config = dict(
    qk_norm=False,
    lr=0.00169,
    weight_decay=0.12,
    batch_tokens=16384,
    train_tokens=118800000,
)
Each number is 500 + 40 x the weight over its row's rms, rounded and kept within 0 to 999. Layers, rows and columns count from 0. Numbers have three digits each. The size before them is the row's rms in percent of the matrix's.

# layer 4 MLP down (transposed), 448x128, rms 0.103, rows 100-171, columns 0-63
107:511530514517576491566564526509519485543504493601581549497520463506487528482568430427470417493482417508508527451482556446479493441489516489504513468488557444538495551433485546502512501457508476
101:485502525498490541471528492545583518466512522464380544447499472581508499471500534531505516572520476585492514498484496452430497432523518496481474448480461564523483462619490568518455557425499473
096:486496519520494469504495476428483507498470399456431538504462515494484497449497498587483431531509501459479469485499514482523476575545545493473513492490513509502518554436507481510434555504543522
104:507515513486504522484517468512499501470605565522535476511534509433463508504441546445451471554497494362413469481559605641465531514478489500487548459459546470511501545509474415523478525572498532
100:377481472594373483417527504470560555491545542426520426494476489489485502484460463524485459393462498554538509506489425491520472495514533520494552516486485450513507463525470500492534447445470563
110:544546485537526472526442499478478514475548473481474529515460557481451582573524497516476450468505448560499478424510474481451466465525506463525516510579480404429519561503512473468478474461576466
097:470484516478516493535444501507609428530506511532471514459518506561527427482466502518387319474511501523428545438518563517458508497540474486534497460509507515550568458519487535542531505474429511
095:496462470501465512465547483508485480535554529474451483506542499542487484533528483538508686506505547549464453582503468521503517546462478538541517517519452564445561496444472506511489443525506526
105:509523458482528472459471581460454538536526518479485580480476465503571487474472536437511523489477496539505494456496435523525493586507464541497533534470493568509489418471471502543467472434566534
095:527473526489466533444522547535522483438523512468489603578557538487482484515453568594553648492495508501505494594512488506464491492509532532536497520558488526504481522548509514484484504432600463
099:416468428572522493502487593460499465475509519449535539467559529442536526452470439511486432451510462488477453524527576501429511488486526505502498533508489574497544543542446474487526506496485391
087:430531498552467431497494568528591523477468532427489486469471531445509469530460494539509524530454519499488587510480523545537499561545545505521532417485512504593480513545493552499508441446480507
094:516517487485509513477532561488433472519478466476471449484507548472454459577508511507493399467515487508471563543531466494500502496437497549417537523466518526485575504501483516511511498460452548
094:492506538598490471463462528521547435471501458512543463491561555512522479476461437511439620479506491513571505514499531502452614502507510555522452408540522505487437477484440486466475482521426536
100:461510482487481539522465481504491517491455496569531499471472527520556496559508495551464317483512463556495576470468532423467596454515486535477520551472493531455490467510461478475486497535490529
101:474482452424474486443442470473473521515476525581539460551504509512502479493486482525465326471508543539556525512444468500604477601511512523493467515463472447573423508473563492518505467518556525
097:475536517462501545589497557473528530523536496553525557430486484437520540529521505463516631435551499485521488571475470488522435486520483540513496510520493521489466475393490554428556504524495508
106:507489463539525453497587465419530493511501520408479509513439533520490553465551503529540568471514483542469509540491469528538522505488561537469525560467481471579567446457534542454524499450608493
088:445518442476423530476447481505520516481481458465539428502508502459499475477501505475496410616469562532482599412520504482513508604501494480548454532500495466531444461480522514497485430511443516
108:584514541558538542538481479446441544538456502480529494508427502478509511554511525537533430534524541469505493480484548611517466458512477491429478485477500523421476510454561531515493498514509457
097:479488497509517371533489554486454504515457484472498429447523561560561500467486507428499615477474448557489471503491531415566500460516472493449454494564482538469530469471477553484514487520529472
091:526482506493518462548516466550458456474486427552411458493500520458430457558526511462472597500526513478536499586520485546494428543496481542469496456486463461514551460412496498439522585565501452
099:461485474510484512542494515524473504571454482461460503497468467482492460520450505530543611499436472472509499545477578510532569483464462544465549575541518490580533475507527514565495477446429499
111:503486485468469519432478502510486497520535524443597479472572492472489535543433456480493571476501496514451468508479587466431467425518487425493417482527551542526541502540451508477520455482484482
099:493523532510478513485485538546539476565516522597564455548463502527478482545576552495487380480483476430464469472429480483539552466502491523485543461488542484464450509496543506473536432504470465
091:503486486536487573474509533443537505511490497503459504545502468488537511553500460459462522489556455473489463497468481383477457585573506521491485457549561473528480576533543488460508474518493463
101:494487529487485569451514574548509535487508486488512474421542522471517445458490481468505435497578507462490516491437481535431569579446458539485437547527526483505457506547546467511525513434481487
106:463479511512542520454507520548498475483470486490529520511519449468569524555548515548506585530452482467543556562597422497516415562506537505449588557479588468421505438529511484540442460535429500
100:473454590575496478546528501406456527501503488470538548474507476466528509544586518488507607464501534371510499544540531442557511583507501471495564508452511471487601546457520495486498469475513472
113:487509487537481428561586567452509566496505550480484528552457512482505518517484530546502670542525451492482540531449474465465472506540500550456496475527559476422508523537493514469474528494488482
094:460499528560494439449456510482485447406535481522510498503465449489492462515486417518571665509486473522597487429511514523497514504531498474513498525499443505576458526420520473477536546410420506
098:515432530539437535518496514532596443536497494522482512450437542516534563465616475497476405466580490520490479443492505586546503490547485534444536413492460477484516467569448449479552472506445537
100:552455470505475477505485546494410528512520489386536576516508529541512471435516499464566586528525435453490521543499571545455476535491593488447486493514530479519525477481527494535548549466512508
104:559528489437500453507506515455499521492544525458529421538528503494515531483538441462517626509534542512473475641476421493552500551469487448511489470462496504472562541510549455506494451491546532
115:480524548464516496489585462578422531564539471458447508461428452501466475480542529547461472546533476478478478652446476538518509508504469497461486493497469499510489519399575513537508493470479498
095:482541513463423480564495533469520517494512518593507513499498509489495420531482508469540369461470525501480523498543604472524492487471489464563501482504510435530516523565450537469516549465469465
092:511528504512449492506540561542557503532606488475525465428490551526398520542519463482484467508574473555491554510445539519505455466491524465567550507494544499447550461508432496476518556501503565
104:477518494523464507539448466368443476450403518580500420461505530441515490545495485445523575468525459492494512520498502373519481565473465470414478533477530478456528509445535531517483511485451508
105:536453582543459509476517530457475477452478436433468507471492507428525479487515502452521504531546447443502577515528506447482454461487480496541524495487463500463554556599566386559459502491460432
090:437420522465465572511550426505577487503554545463489460472469485515529518553468541515414368468540394525498538512433481521429462523497502556476414544539442460509518506515457501454450507471505513
107:513488546487496527484453495554450493513540518476469507468440511452512475511534532524546605517483485495477558609536503561511534439531514468486482399585565506433516541518441440524590504534460536
088:456511537450526465460475463461501542498437454539531492466496492476623452439467514476491610617544516498553468543496487456526552568543517540519467509499490491480463505544555499465518503490504514
101:496506540501482547477420510550502474470545509509488487394581503432502548509533509475407558536552465401513605524501530567488477518483500593505491558469452461512544429518479504421476477490462493
092:463561515497584515516552544431446548532545485457414469588515478501552513459438538521545573543440498522470452462498498487444478503494520426519469507477583505543506504461488513490494468543477488
100:524456469489455583526458516510576470553522446516523457476488494507456496496448487463474637467481504508437513472440505462497483448524570491509509471518541515552514436535552483539522515468526506
101:508528493473492574439491472509540465538599497584468437436507556446546494498511523510511474481464483470496512555540504589473465502532559506453493511478513469632475421512458481496546542549475465
107:530484577523510459534538482457513430532455491457517492491545458491514509471480531481486620454468507493423439460510477439471502445487437468529447466519562506505487512484508497586497492539558436
097:483517513489453498478487534505481547582569526507488549506514545548481523452549504451503521520471535504551472496511594500597484535482552526525425567515529455544497451484557503530527503521490524
099:535467482442490456475480527647490581518528509532503435480537472496497488482520523419503303518465498493572539473521443505492451530517460450537537496498496448518509424522534502532461508491499441
098:535558488487508514469523507396561512418533507552565479561538513531529525440479489465500600504512526546529534456455494526563459504468524585557511504512527596481485547444428481487503507444502496
100:497508563468465481479481527447600551561461459475547488567587440522442509562497522466439583524570485438455506544500409564544411539509519511511506474547520504480454448428466491495501525503550471
088:508484586474533509502469470475517442438517461542489482503499470493454410483487503536515433483504496473473494511500460508497569559517492525484568508520477525485541547471509417591449521456505550
096:542563521544588511487501522482524448512544475505542567501464535488499512522467499435454456435466475488467523382479390511548450439532445521466474484504469461490440493503496507500474533451520497
099:470532537470591514433571484454526482478448541460495458560493503524507520422556519486487478465469507561422485427423488526585519509474495528519495495450497509515573471441521482485455500445451571
102:556478454401455521486518472488459447414464498512535429474443459519510551532477477503528584512511507515434449526470497532578463477516500518507507496435493471561513520603511509535486545517471547
106:532540517535539506496454523493557498533471537472552561534536497485467559503479495533479622484548430517525458597533540456463523502501520509534556487487593531507505522510487470503562509520444525
099:526489470486483556457478536452547529484565541466441571529482481559515527516461524479575429481412517480497529507526510549458497504491485559516514490486500478380521472514530443505520582461492467
097:525502510500474479503531544584516519487459505513509540535433445476506505547526516585594407555452543531531459444466557435549522503446528431583489482524471469536525432536506541444508543544562456
103:446520523498481481500544458557502511539504500482463556595524570478588511465499534480461383481506528523565528418488519500466514501534508498514502511530518419545570494564497522519486492534519537
089:524475453480511550525465486602535506447502463478461507532507507489516519514502492523529332450563469454460520454473493527515488509495475475501467494530491478421519501521492434506481548525544504
097:545472523499497490517520463509427554487474534495513500533541494472474461456494492477461551509496524453496465462529487539466525490484494484500534504437498444478437599474509512547506517412513499
108:498489526572474486466471527574458544462575529506511422452444565431469521480466515499491462455539457553540471515526526433481524513469555509497475503510490572471549583503446478551529505496554504
112:515420486543542553507468414430465519489484484523539511534468502482436508520447479563486541537447557554503454467501518484426538497455482503507498547523550469529502494505465544471473498504469506
098:495458483522498442493523554490496469485529410454557493474581503506545492474581473428555535551499404468506464543461508501451522581545476486550483424490466448532475487518473506506529506525457523
100:512526458447492482505409599627444448503496485528478567507502527552482474488490500472504470488495529461493496530492592468481466507515520500549456517520525512529537464499478473528521495504434466
104:474529521459474522552496458408582545496461488469521455473499433424463476501525435485515365538486535538466514417577541413516473475488516482461451474548515463509523485499554494531496472475478524
114:499527516508485473505574490541570513517529491432507443514556533479511528551468491456477511558476526473534598503455476474508511564553534467548569559536594392509500493521514496541465474467438551
099:540578514490515450453440488567502484389526539422506490557557479510452485559492468502504361517480587478474495451479545512519532464448481466517535483493503452446493484578469506485534563489464503
098:478498540480444553473486491459497500460554535494475489527486545471503516464437465562502325521494491505534488473501525532541502494511510440521541471514484482530487486457516521445495549503520587
096:531518534435559526488501510485539467562449484515511434502482479511521528485538483468504558542495506534447407505481457544533454516488527558446544545518460517502475504450557453535463561487521475
094:501485420465455501470578524529474546515574553465523496547552526534549570542461446512416645549481560563546470546505525479507479507518502454456463586504483419543438514523547483522432477486508530
101:502517479524533501437466499515610463451473438534547501482546555590575544534513499478440408444469471534503487557511554520490512515509513551518491512503483458533484520513599555511516514432415445
# layer 4 MLP gate, 448x128, rms 0.122, rows 101-171, columns 0-63
099:484449429497472525483490520486546469472489462463553443474470511489481543521500545495483458514525452510484413446534444463600475555475467523551538514525555478484496468467560458472536405466470538
094:459473493523470545487531461521479523444525551472514444449532557450531447495512479495515485455470438497449533535502574457552502465451389422502488526502471484457516486512452493554498521506521555
103:502415497517549516409497535549504503491523549555505466504504521533504480546468470497484512457444544447494480495439478477530474455550515424543491550497492553527463456525477475512484439572464492
099:463488462521485470451492475548530466495499502510432514387484474455520573499549541485510504461507533509581594462525529530509484491501462481464578482461469497480552449490526513397530514527480545
110:445503467526535551529446504482525509518499461556516464486429462495454480580493506525516511496532438505490563460488478520496486501503540560562475572472499459468519494563482516566406444487474466
105:528527572482539454434503472485518568489492464502448504458487594460479392519472533465449524500503413543516510504520542509399542487557562474478473442512560494454486513530482488508489495545418561
097:525527493436567536517512512458436577525449526492437500508545458467542489535541507535490563523511555535473510540507537528484506530505463525518526507536515582441431572544540472536498441498478478
106:506464405558513551542443452540504501470532495578528513474533551520505412580538455495462475474548525502502367512436501485501487536534525496410448486499427530512426481504488545524427489470520526
089:454453480481521452474465562490444510515523576520465552490444509524498446447502513418480543533494489469557511507481584496463564445564598539509496520471424500496490470511542436547503482537530463
098:525526502548428562531521485483508469550469499485480500459457476450520543537530549510541480440542454573530528491513505562469462531463599492469492497513478458493519433556508608477411533536381462
085:501470486413476533506383533543494511487448470560446502479481543429568562477446488461447472488567444560509476504505497479465516490476494494466511474425462455422491446536466421542529484515458520
098:466432429482539522549481585504552512506449546522531487430509496494541532482588428500526471498419521482447474520515554443454464479512497479580522471475475519536474506475498503454452448512528514
097:506465479448456503506539510454630512563483481462544534479489481494463468486537499467468486475455510528464560556515476489494478521519547524514438501463458517452500437534584515466531498411536496
102:475440444453496476483448474500498492553474431497474447472449554401449578537491479483435513469504485552492568469533500500462566517479403484513486512474476427560538441503491497515551459548473604
113:473534520460451544485450548431528510525503477552492497457484460501520465428523474511494492517492523493428530415463477575484523521499531504490456531495507538521446477421465537455564469500502492
098:470456498438535481515439471517528515476563565520470543468519519490542568454495423412482538446513509509559469503467505571495413532507456430489487529554475521553505472480473557510445409544491448
102:469532528497486470524541518510446519554478582506512433536522478446513552493535586513423503469459391576387569484513515471514528504457544489447529529538554464474457514522544502423486514489536471
109:528466477497478457518420445538548474490541445475508527459469508539504496549497510416437465546442531536379524534600573471521474562515556482524484506535479471576548491557532486519511522494516458
101:518474519511541471471528437517523486461484558516468449548455447447510530482493439497489510494481515481513534504508499523483488501510425493496522491491503569571524471461436544476491424489420471
098:438479488505459534492452543495570467445552471457475471499486518539543486487541531444459501522512563496550536475498537474466395494488525597544498501488475510459501505559456477443543456594471499
093:480488496485506458551456530510500503539533490432434481477532512496539512492467530492550498451503498436539520541483548537460512439635503489490513442587506414581526468490549524557459508504500477
101:425488387448458489508443528522554551449507510530545544447488512491460524538555493593565483494435526531565466492564505473577498510517457504514450527496533443544540509547501478481492471459487506
114:500499496528511520501481506551507462451540572541518490485567537509533524543496501520504515520479448562517514461566477434634453518601501480461475532497560415473527515566434448555570480551484490
098:511472507458553444525478477492512571452479486528515533536519508451448423470518503432563506526477533486494515499472471475454515460450528473539429403535455495562511505478445502450493520481537466
089:470499474560571598435493499507473537502569545563530489500512490520529482538543524422473455450555524512444476579546532446504496445526537470470430454523508548425503550572469541504549463534519500
094:472502493528511445602477458475521497478523492609524481508484496483446478488494461511453494540461481491499456516469484498518518471482523458528439559485502475569514476468407523516411480548496572
102:466478522436476525555500496520490499526377448519468505525471487547523371529461460446443456466514598570447428430475515449456543503506486460468427560540433473530514524513467430504467525491563584
105:502495530526479528509555476582490481512535489529486505433509487531522430527474502455544482474508480482506482526510480440527491553480573418493464531437504511517429511508493407563507520485553458
110:522517458528478553487494454512514479490488488580547470510480463511509484509609451510503466508482530540474506534466502548451543511505503606510469470496472521475435486482500609537484526463523511
094:416524536472497425456487458489475475489509458442503532519487580485573589494532447474461549484534574585491481435465505439516478489512521397494510535507520509554562457430506470429466470499451505
098:536475503484468480542540419498516487474478540447482525407493452476544454496518476471518476502489465613462505489536541531505518532446493517503518494426501533513520506569472438477502501478400564
098:481382535546469496553512492541570463491420519538472532571475476456498473496495411488590449488460493549404476494454545460504572472484497531507533514496497502522507483455542507551510466478503559
098:430493487562458575445518568481490543481487461508489419501491552541508523525524500581510500467478514483586457444557555492530498577515481450506509514468566584465510486506496456503453396526512479
116:540531430467475443505479524456484511554527497503503470374515478498487499514505504481607495485515428538474499504498435516436539482501548513473466533501547454546494542489502465431530434510503493
105:473474544508437541432517429516531503465547495530484447481461509453494473571475525539458521473405507502402483501569579442523540477431531513538524517512549496489541529450460460523523488478513516
089:442444507437493535486446582482517511468561536478576508487437529490533527448508519542523466525532480515451411538479548511540499471510526488541533512496529443588447469535482492503487526562476432
100:536446443482502431467483475477593470461546458494559510473492438569517488554502462453548513461500529480465558454448490535498558531560505529461486475532495479505492483561547523493429514514537484
102:511591459450507495546515507521532537485551576587469481530535462551507499496541474502521419449490575531480490498423561520562487458620572467473482535493476553520500450493456506492526510478545495
101:491488466498497555503490427573599520479460473543494487496511592484523488521541523442509471493493464459571497492544488488532482514575564511524534460473503499539554459568437450556545386519513522
106:518470476509492526423505481529499471501492411533508414481562499430441561504467552494523471544490480471533553505546534461487542557477472466589421468520510452545529460484511521505454476578487475
083:477545493498567454499577541518482546500480465482431435530471491492541461455560494527491524558553516478516472486500558452500537511478494565514512443538461516490465479524512545515543565499507452
097:490496450497508548523482444564528450519569505506482491436505515481519515448481485454463462504508491424530567504498589555516438559486498538565493525513533523575561469504460514514442452555486442
089:491446518464497527533536497518529508497475513464453534465569435483530461568471509463474509505500485599548509488518544568553539553487492508497516498528453532518514489507520442537502455495528451
091:448473476497544550522439471532492441563549544528450496512457473542525503492543494490561554549501559516394528457470486407493491519522476509459444426517532477443495461522499472491484439552458493
100:464429440429443504477492525549568469505545495558451515462504568431486485525472393486472459540514570488477489460495479591468491473510530475468513498487466487548520374519535544471499448578463496
106:481512501571480594458503480517477467470538516487493539543473525515467460479552434474442475599536547555459497539478549497566469551559541473553474507531533563445442457509470454444492522432440516
099:543538485451577485512480424491543473539534445504468464555500534508542577491518473456520513520464524470465369519556536522572489510467546471516483445475513453466506481493551540534492445555521446
110:523471474433525479442540542520450553582512501522467436481510464518458474526527522409539512509468540474482514523481467491512481509477489428507507536524527445478484466452514468498455492536542440
092:457513495495574515507487430522498481582518486539504460505442449506485449488468590501485520510516530530525503470580480470543452566496472453549465439564459512600473429531441565563516516461514517
098:456474493470488435516517464493547508469453529531523486450407432448526554557493508596470507507485485522502503543464510443454581447511483526476556496443465454455570469463581476512568501508438533
089:419465479440501535484493497475551522542480478496533545490543578543497465588461553500443479426471527494538467443553503492522481504552510431529494505486506562518430445571527552489576494522510530
089:570438523474498423531441545487534491556473546561420488486505539497452508505453494512566492466460597424498431493461586531477530499503499537496464531480509505544475470551565600471463489559575521
100:602487413493487498510503450465546449474423532452472523435434526454486468511499594437514496493467407527418472494461504479478528496513506482458500498457509444536432447492539582473502478544467409
098:429462498490471460420455502538492476524535450509491463537549538521517534539500470522509404485522464531492523478493537565445559546534472513463462519503415445542521448449491454480516492599521510
100:505522459501405495512520431470570506563491539464493511464474445444529526453550459474494461541542498467534492456483511507509509511405521522415520478489436494486545468484509565491484468511507549
099:463566490536543524482494457524469520497523562489502431482498504472505457545537505458491521478417464462401520488551558542524502485527522475447527480453500569499493473519417482514555549526487480
104:467469485531554525479406442493526511502510450485510481473456510467526511548622493481443499461534478537476528515514471424511528474513515602528515563497540448502500496512443511448498402530506488
102:509444469453456520479443504557579432451408481538468442485484481501515398571533515473502494461531498522514422517463483491514502527567494497554492530482439469559533480483480428474519488569472506
089:400481455468511457494496500523453516504435489452408500427484527486564518481556494435540517484541541512542505531554479517440500472453433476469461478475456415494566457501569504519465448505486457
094:536538491422395529470478492541526473467480470458518515437566592506502455499506521484561507495446481531521469498451511576441555472391452505492498522539486517553456515422572525527481480531505575
105:469437550435492522450521531480475501457473476522486470443468503539540596494492520505508481500516556492533410494506475514471529574483522552472464562467484505547537475496469471431512497509455430
109:492538506498450487518504507515535539455463459547490458482520468523538494458564450498561515532485501489530507462458508543499498566551542555467493463475482472408543457451554451469376461461473502
095:549453495578449526498486443517538501456454461475446518546464499517494476457513434393512508500420508492510538478540450422468511537506478443576464526486498499493492483459439478520563452484547480
098:555553565459565531448508434497468477540581532557520462547435509486527475562528501501499496533385540541514512505528519449479470455487490417463475448426508516484455512509493469547462537480488486
120:507477408485495562484460515546496578476446497531492397488504528528559474419472503514446468574515506492539509503464537515491507589547506501515444452464510453495528493549567528563477475516466495
118:519479544470491517526432489552581467464495524532480529478441546492582383524531500428437471549506457495520527430456482513531528581547553539477496535496488515510485455511503494481530532471488598
097:522534531529422531499426596522557463572475490535478536490589552594515507505540504537476513519475549456536507517451453523472523506504471424546504470533404489527446437550502496553511497497506536
103:486496490539492500490491555488508576519546473499574502472478497532468523474451515527531534459352460533530571461501465502494470525480513559473501534551510574461484470486565534615486410541477532
095:497463473499475525444491466492503449495479555487548539477516463428550434535536553533458524493451573573522485521560502548482485547543511547526492455431555520420518497472479481510518454482488491
096:514548507421600511466484476516497522509536582529495513604443538492515537484491489501419475466501494569466484525500632523529499520514567483516509489533494564469499488513496462436468512465470497
105:525464540496530544477508505542475544503439514504475389492481472431460486482538506552456535565513544526495542567494453486535524522458506480488561503554476535468404495462537507547459474602525493
# layer 4 MLP up, 448x128, rms 0.113, rows 101-171, columns 0-63
101:559485520551476534507438448488496501511592496504532449540438507533472466464563509489429542592500498500404477531469495524510464539462455482481514503523526518411531484466471505416496476514486497
097:529424576510487492465517515509464509558529447483539455568494446512470533501522530499545524558449487530478487473511475523442522449497547501503470501478527572482364466520493503548571512566473499
099:434541504474481482486498468500513490487502489521503461473576519495480486448487467479505505571482479508430540492513500588472570454477480440412589490475519553521555559474495515493505460478558590
103:473518494572529549445457500528504398507534467468523534492538503537501476470560476473472485560492548509502509484580523608461499502479561461411477519470479457452512486611508478487526456476535491
109:556518485561450494497490489492490524392527484412524547525553488483511515511557550541482486462460540601561477536488525429489477572531549476471442428481481476525436545499416495440516474502486545
097:457460434538515529541460456525497436479463506518550553507479437503544552489518494467547494512498592446452483449517535487497519560522458523484518510465432489590549436461532559447507493490514493
101:481517475497501499467486523444507562540506468482506441435529531460471538453496597543454515530478524543495537459499507532509581511553508496461432482498488522464523534469514557597455464558474601
101:465540497545532451575412529491473476438460510518490507546456550576496533523450513450413494496549515534471455496439465509515502523562537535463435496542519486501452449504530581478424477490450506
095:470522536496526448476478561467500496545537570494460505476479499552537519404485618464537490512518563459554493502514579606495525498494602497455491477489437525501492490522478444505508533533562432
097:550463434599547512501463445494554539502504451460491454448496542459592472533526516444418506527526494503455494491538536505503537497566509494540476490525647561532476521461437514508490535476520504
085:511457455564510422437501459450529492465551576469485510456486551447510437546441499524481540553484491524505500470478468475507513532477582511494452442456516548531560606457487510520497524471526487
095:521488462492488454526506470495493480510489497425480570534461500555446489546509536543507497439574463462424492475491532447604513544439522593533497457454527488566501456495492478480579531445460447
095:429503550429527548564459472509472502546518501496523503530530450542441485519533544444532514521571422492500546554522516470535466482478578563522469444465453506494489462535527521522493531476487485
102:518506553479537495505464505541518523486464565530447531544524507476591514414541451537501528445511459494513490508461563542461529452491500476417627456539441507477495499519556550526542515538487499
107:469440510526518536480478444574496526400452510560563453497520527435504483492568493510456503554497520497496476542494479541512491446522490458469520531427482551494586567538488522562445538464518464
100:426457459433524483529485570461538497519517566606497546524527528559541543475524564518485457437548554500506465466423522493502445520516504502545418525545533482531536518507497496541496460545467495
105:429511496507486542489479489455499589486532470544530421503570491525475510526506449522517536500428559499563556517545568471488518523514538559511486528474513504484475560508512473532512560537481541
088:475497499479517518436499478520494525437434527587500482506504552550492511530481541558503499496522501433560505439523490501424513515564480532457516452469478492493472459472466542481506443470541479
106:436504465380560476544533488445536483471490549467481526477472466503463541416450567419503516488527475441551495450570455490544527533498513491596559518472500510562531467521496551450499441440501507
098:454474506488493490500526478482498498433479437387468475488491527495513545552485536516506498472477497539483447504393502439518495485517437618531442442473510506502491533490583489453541547599481482
095:496441491539475483554494503524486557443574457532477511471566561484554474517406550581497488501561546464491498522437492525454505467551531510487420412507519399462486483473498493539504581527558513
100:457518460470508506573596527480532521516520457367508470500434478453541542481488598509513543507493514485446509480447497501501508485524485503496523505509492444554498545523521426498520465427387440
111:525455544556518489497430498515530474481485491571400529557510545486485547528576504480521503385508513568481452484492496498477468484535471484574531558485510527506448424457505393527494563486585519
099:502464519504512528567511521510511470550547507480496478558441535519535465515462519522468487489444480456518491523584497553499489531520532491554491575409539505420547457494489477506458486483361463
093:535465461502556506568392485533469488509511496550541483499529555478569546508500561503501515485493482475501423499526490522433515491494530529473448596468551517486480517529494533529513431609497520
102:535524479478540454488541540500421532549494548527529529520474455435510542554509487462462505472507512493540543506485480522519562472468428555486450487459486482448495530590503535587494542537453498
106:553519544492436456496488460518489497469461523480469514625565484540490427555539529506556480497516509426446466488462457465431549564529492566509433481457493451484506447474430530536516506536532510
099:509513489463551538525477467558520533508555525539582473551502556435435458519481515534500462491471459495489475471483544574507452470411491550555465510463531625521472556519463494517448461503487455
109:467452525524476511510457568510501439466417486536513512510464525442549555531465505471529510475423462480484443535427481427459510489417502469557483456578474516527513522453507514493451541499455485
096:393523556517436574445539486538533462478488484550428462497516501513514484492466426473498484478495515582465523447494508468573467544517583524456498512528472492557503510466439488528501511532503503
098:454490533477549479524458477486500474513435487518491483490499510449485509521530473492432507520507390470510468484483511482437511463564491484466552480522466517520526492458492453462513487553517514
101:468483543478541467509549518497553464549488513522538531527506521475525455495514490480459516455492596569515480486475504597510545447524481553435492521509464564425492487544532438534487480501525456
098:548541510455556520491435555455490574527586528512481433456526581526517517517453509424521470464512550552499535529509533452532473506527546413475511509487534569396513540518506421526541494542511531
112:405531485489528521537512496492456557523587501513557522448549448463459477569566497532544496553553501604428469510506484498541464431493476519501527521493529465504436568510501468511464405492514492
098:535470493493550441540494528497521439528493535532498476520470535512449551507490474538471461482532477478567483472527414517495498482477470524528474528501410506489483425521522549495475460441522503
092:467468570455486446539449466485479503512483493536489509498441516505475595466531532544555494414522551532489479513513513488501528499485550540506585541539473498570468499483495492410524452569562520
099:573446531491432424522525501500488471501431451405509533456509536534596517495516496490560464414524498454463464508497452532469525555494462495488551501560499499538442511477544582423480471511548500
102:488463514603495454449565455505499425568404510503478548542514597473562481491452502526512499478488475475461505543494518420505471519478502554585466469472500539521464499466451473483540596437445444
092:540529565471474437498555488513464527486546507513466620467456483481525448585492490499485473553535450491498517466519574506479457464499446501492463551499509521515462494460518532383490612473461557
102:483473461515577425496500513520487533457533466481504480495501500486493507502539498470521507470442415539483606555485545501571589434576453510478488458535539566494548550555515490504531508598448507
085:488489442482510486597436476505479586485481473496458407506502508490518569466609431547468468485489573492501516471480480526453521488463460388445498504540479468483469442511507579474500460497591537
100:488513454460506413498519533506424492469417501467489498425512547445555543520506503556458498535491404505562551536530536483511469532458455471523495552550558545593489500539585509477455467537461400
087:540508567514513461487548521495469543521482477492480508543500496499525543425505486470474500474499583513509560460503523513577551547467496497498563507417483543558489542471485423533529529421500519
098:474504527539462457447435543470486463445528531505468474455527453530478553506558496446493441552432566490532530477503414524469463536477484514576432449497521480487504494442484447538483568519494551
100:529484527501489499423495544463495517494558505560545454444517507525556538430512544486553541474448535481511610469523489528505495471494528502508508558518509529511475489458547477440485552493510513
108:490492518489475505537436427547436504477495479579481479557418517530433490495510486535494499578553465472489491539455526512583489529498511517484462540497478527481509475498497491527497581447515508
096:494469492541440479511554477524565464482452429480537461432528445584589524503490443477463537486459520474441488459429537553494494552484529417458489515541475493510485517526511491479518497449598533
111:509518506582437584571488495506554439481554469430517506524500498472526556518415512543511521473546387466456480454540552555538585456468511483506476459504509517512482495504489521482511502488503584
094:534540490490527457513438495534458537489475483515523444465520519457511497465505552557513543550477635594467509452561455509503455537480470508548496485523459429506509500536501510454579549487442507
097:527492436524555459525582466439436519449397524441461485462497426502511507575478549547421514495535490588482455528489424472520550479528508510447476564475552443485501539534531553488494548470486513
087:453515591514508558482475549484490528456491504493518510548540481554453432531527431524530495487439526465515533488475518486471541502473490519424519441549501481448531531435518456521495529504562591
097:507535505531559515556533511527419541562512532482489442530547448480528513530482473496536467466458452539406499544552479509576489424538452465525501441554462455527464514504461480528505517504499382
095:541509452551434450498524465515501560434548544446514477476522457452506556557507484485516517601509450406582450516446418450484474512494471538463496473482494511469493513495521535503515473545519600
105:490537454544437494460535474512491429477526451525525474424491405516485475526458527512545498471480535508461514462465468548508496477517470535529497533379497489559502454516437403578531555504536551
101:492537482512485461584555483455506556497499531490492521550462480421483464468490463493490551513481472445500578519480505513460555543460565489529467512512448396525524530577548527529516513504496497
096:449517594469513464496517504511475454598468461455555530544470478491489503479445509474511483495528502453477500451560444540485512523465561493555460471477535510552516495477527572477510486518517498
099:438486547486486475420528537484489471601530530469511529515492467485476468524493519545622527528518476491417436520549487473544483546453461502511397549476510523561534517471510467471593515546499542
106:500457526427535442575555539469493572529499507455480538509513495461580506528471495508431502552505479461507482485437437451524554522535538420418459479514477463500560515521547519444527478551523546
090:472479561519507517627554523479526454542488500539502503574458545467468493520491500530495474513501398495454523547490501534452469547506537508506492588480514531539465545477464540475506451438537512
097:565541486553482565490512549507459485530542533512557480502531469504486495569596507486421487589511475558463488484514490499521555499483457523462467485522488512495440476455566473553531538513493497
107:443514530567511475505552557473523510461545489539580498476571562561496514442486499449488497523487457495535473462482500537502464464422542564494491478459512516460453538478545492441525419487558529
112:534410488488466507463497508482487546483465400476494468534509499478440540476478439541494490549441476485542541521485559529488497451542492524533564509449479437482457458445482457484493496548486456
096:594527480470526504555499507552426571516573490538485473520491513523533526582515586441544501476536498576508466546475520554519480482471472597490439468495435513441493441537527480491490481481437537
101:535477486588478479474494484541519496491519528539526480432538448530497456493422416419462492537523438546421491487513502497568533496469483469539517491468422522447516492502475542497554471449468532
107:508521529502502492478516452557538418513512461479524586501498472513455535518536517482494503512545500500452465473538500393498518468528519496462532491511475488470595406446512499484535503493501469
113:567453521488451523522462559527527497554461558469476547452482558472542516524483492496422499551544469530572481540502464372517463501547550547474446547510519469442533497458439431535559502487529540
094:575509530491432521437477442514470568492500606493537507476533477493458551560503413467500496472469499508515447511490561561458471475479515514495494590469532523466470493475468411486599472492486482
100:432496550479571496489458478546509526449494524562509453556477490451453555532490472459477493576523497446436498568572491585530522450565533442552528504514486529490484505541408513493519564519486446
094:566542518518492461486544531407513456525461483476600514517591494500506439518520455503478509526494551512475571505554554534485476559451479571485518607499581450434517536429511512471492485464546467
096:527576429423482507472520490507448499554513575465565490480464502511514571524444488462551515482460445438547447462454598532476481457541466498524498471442540536442480514497503528503471501575419441
101:526468489605454533494495447503560475443493493475469483495550508485556489465512533469455495508449450492465495482453468482469523499437514515481509486576510433538525481414511508494464487531598500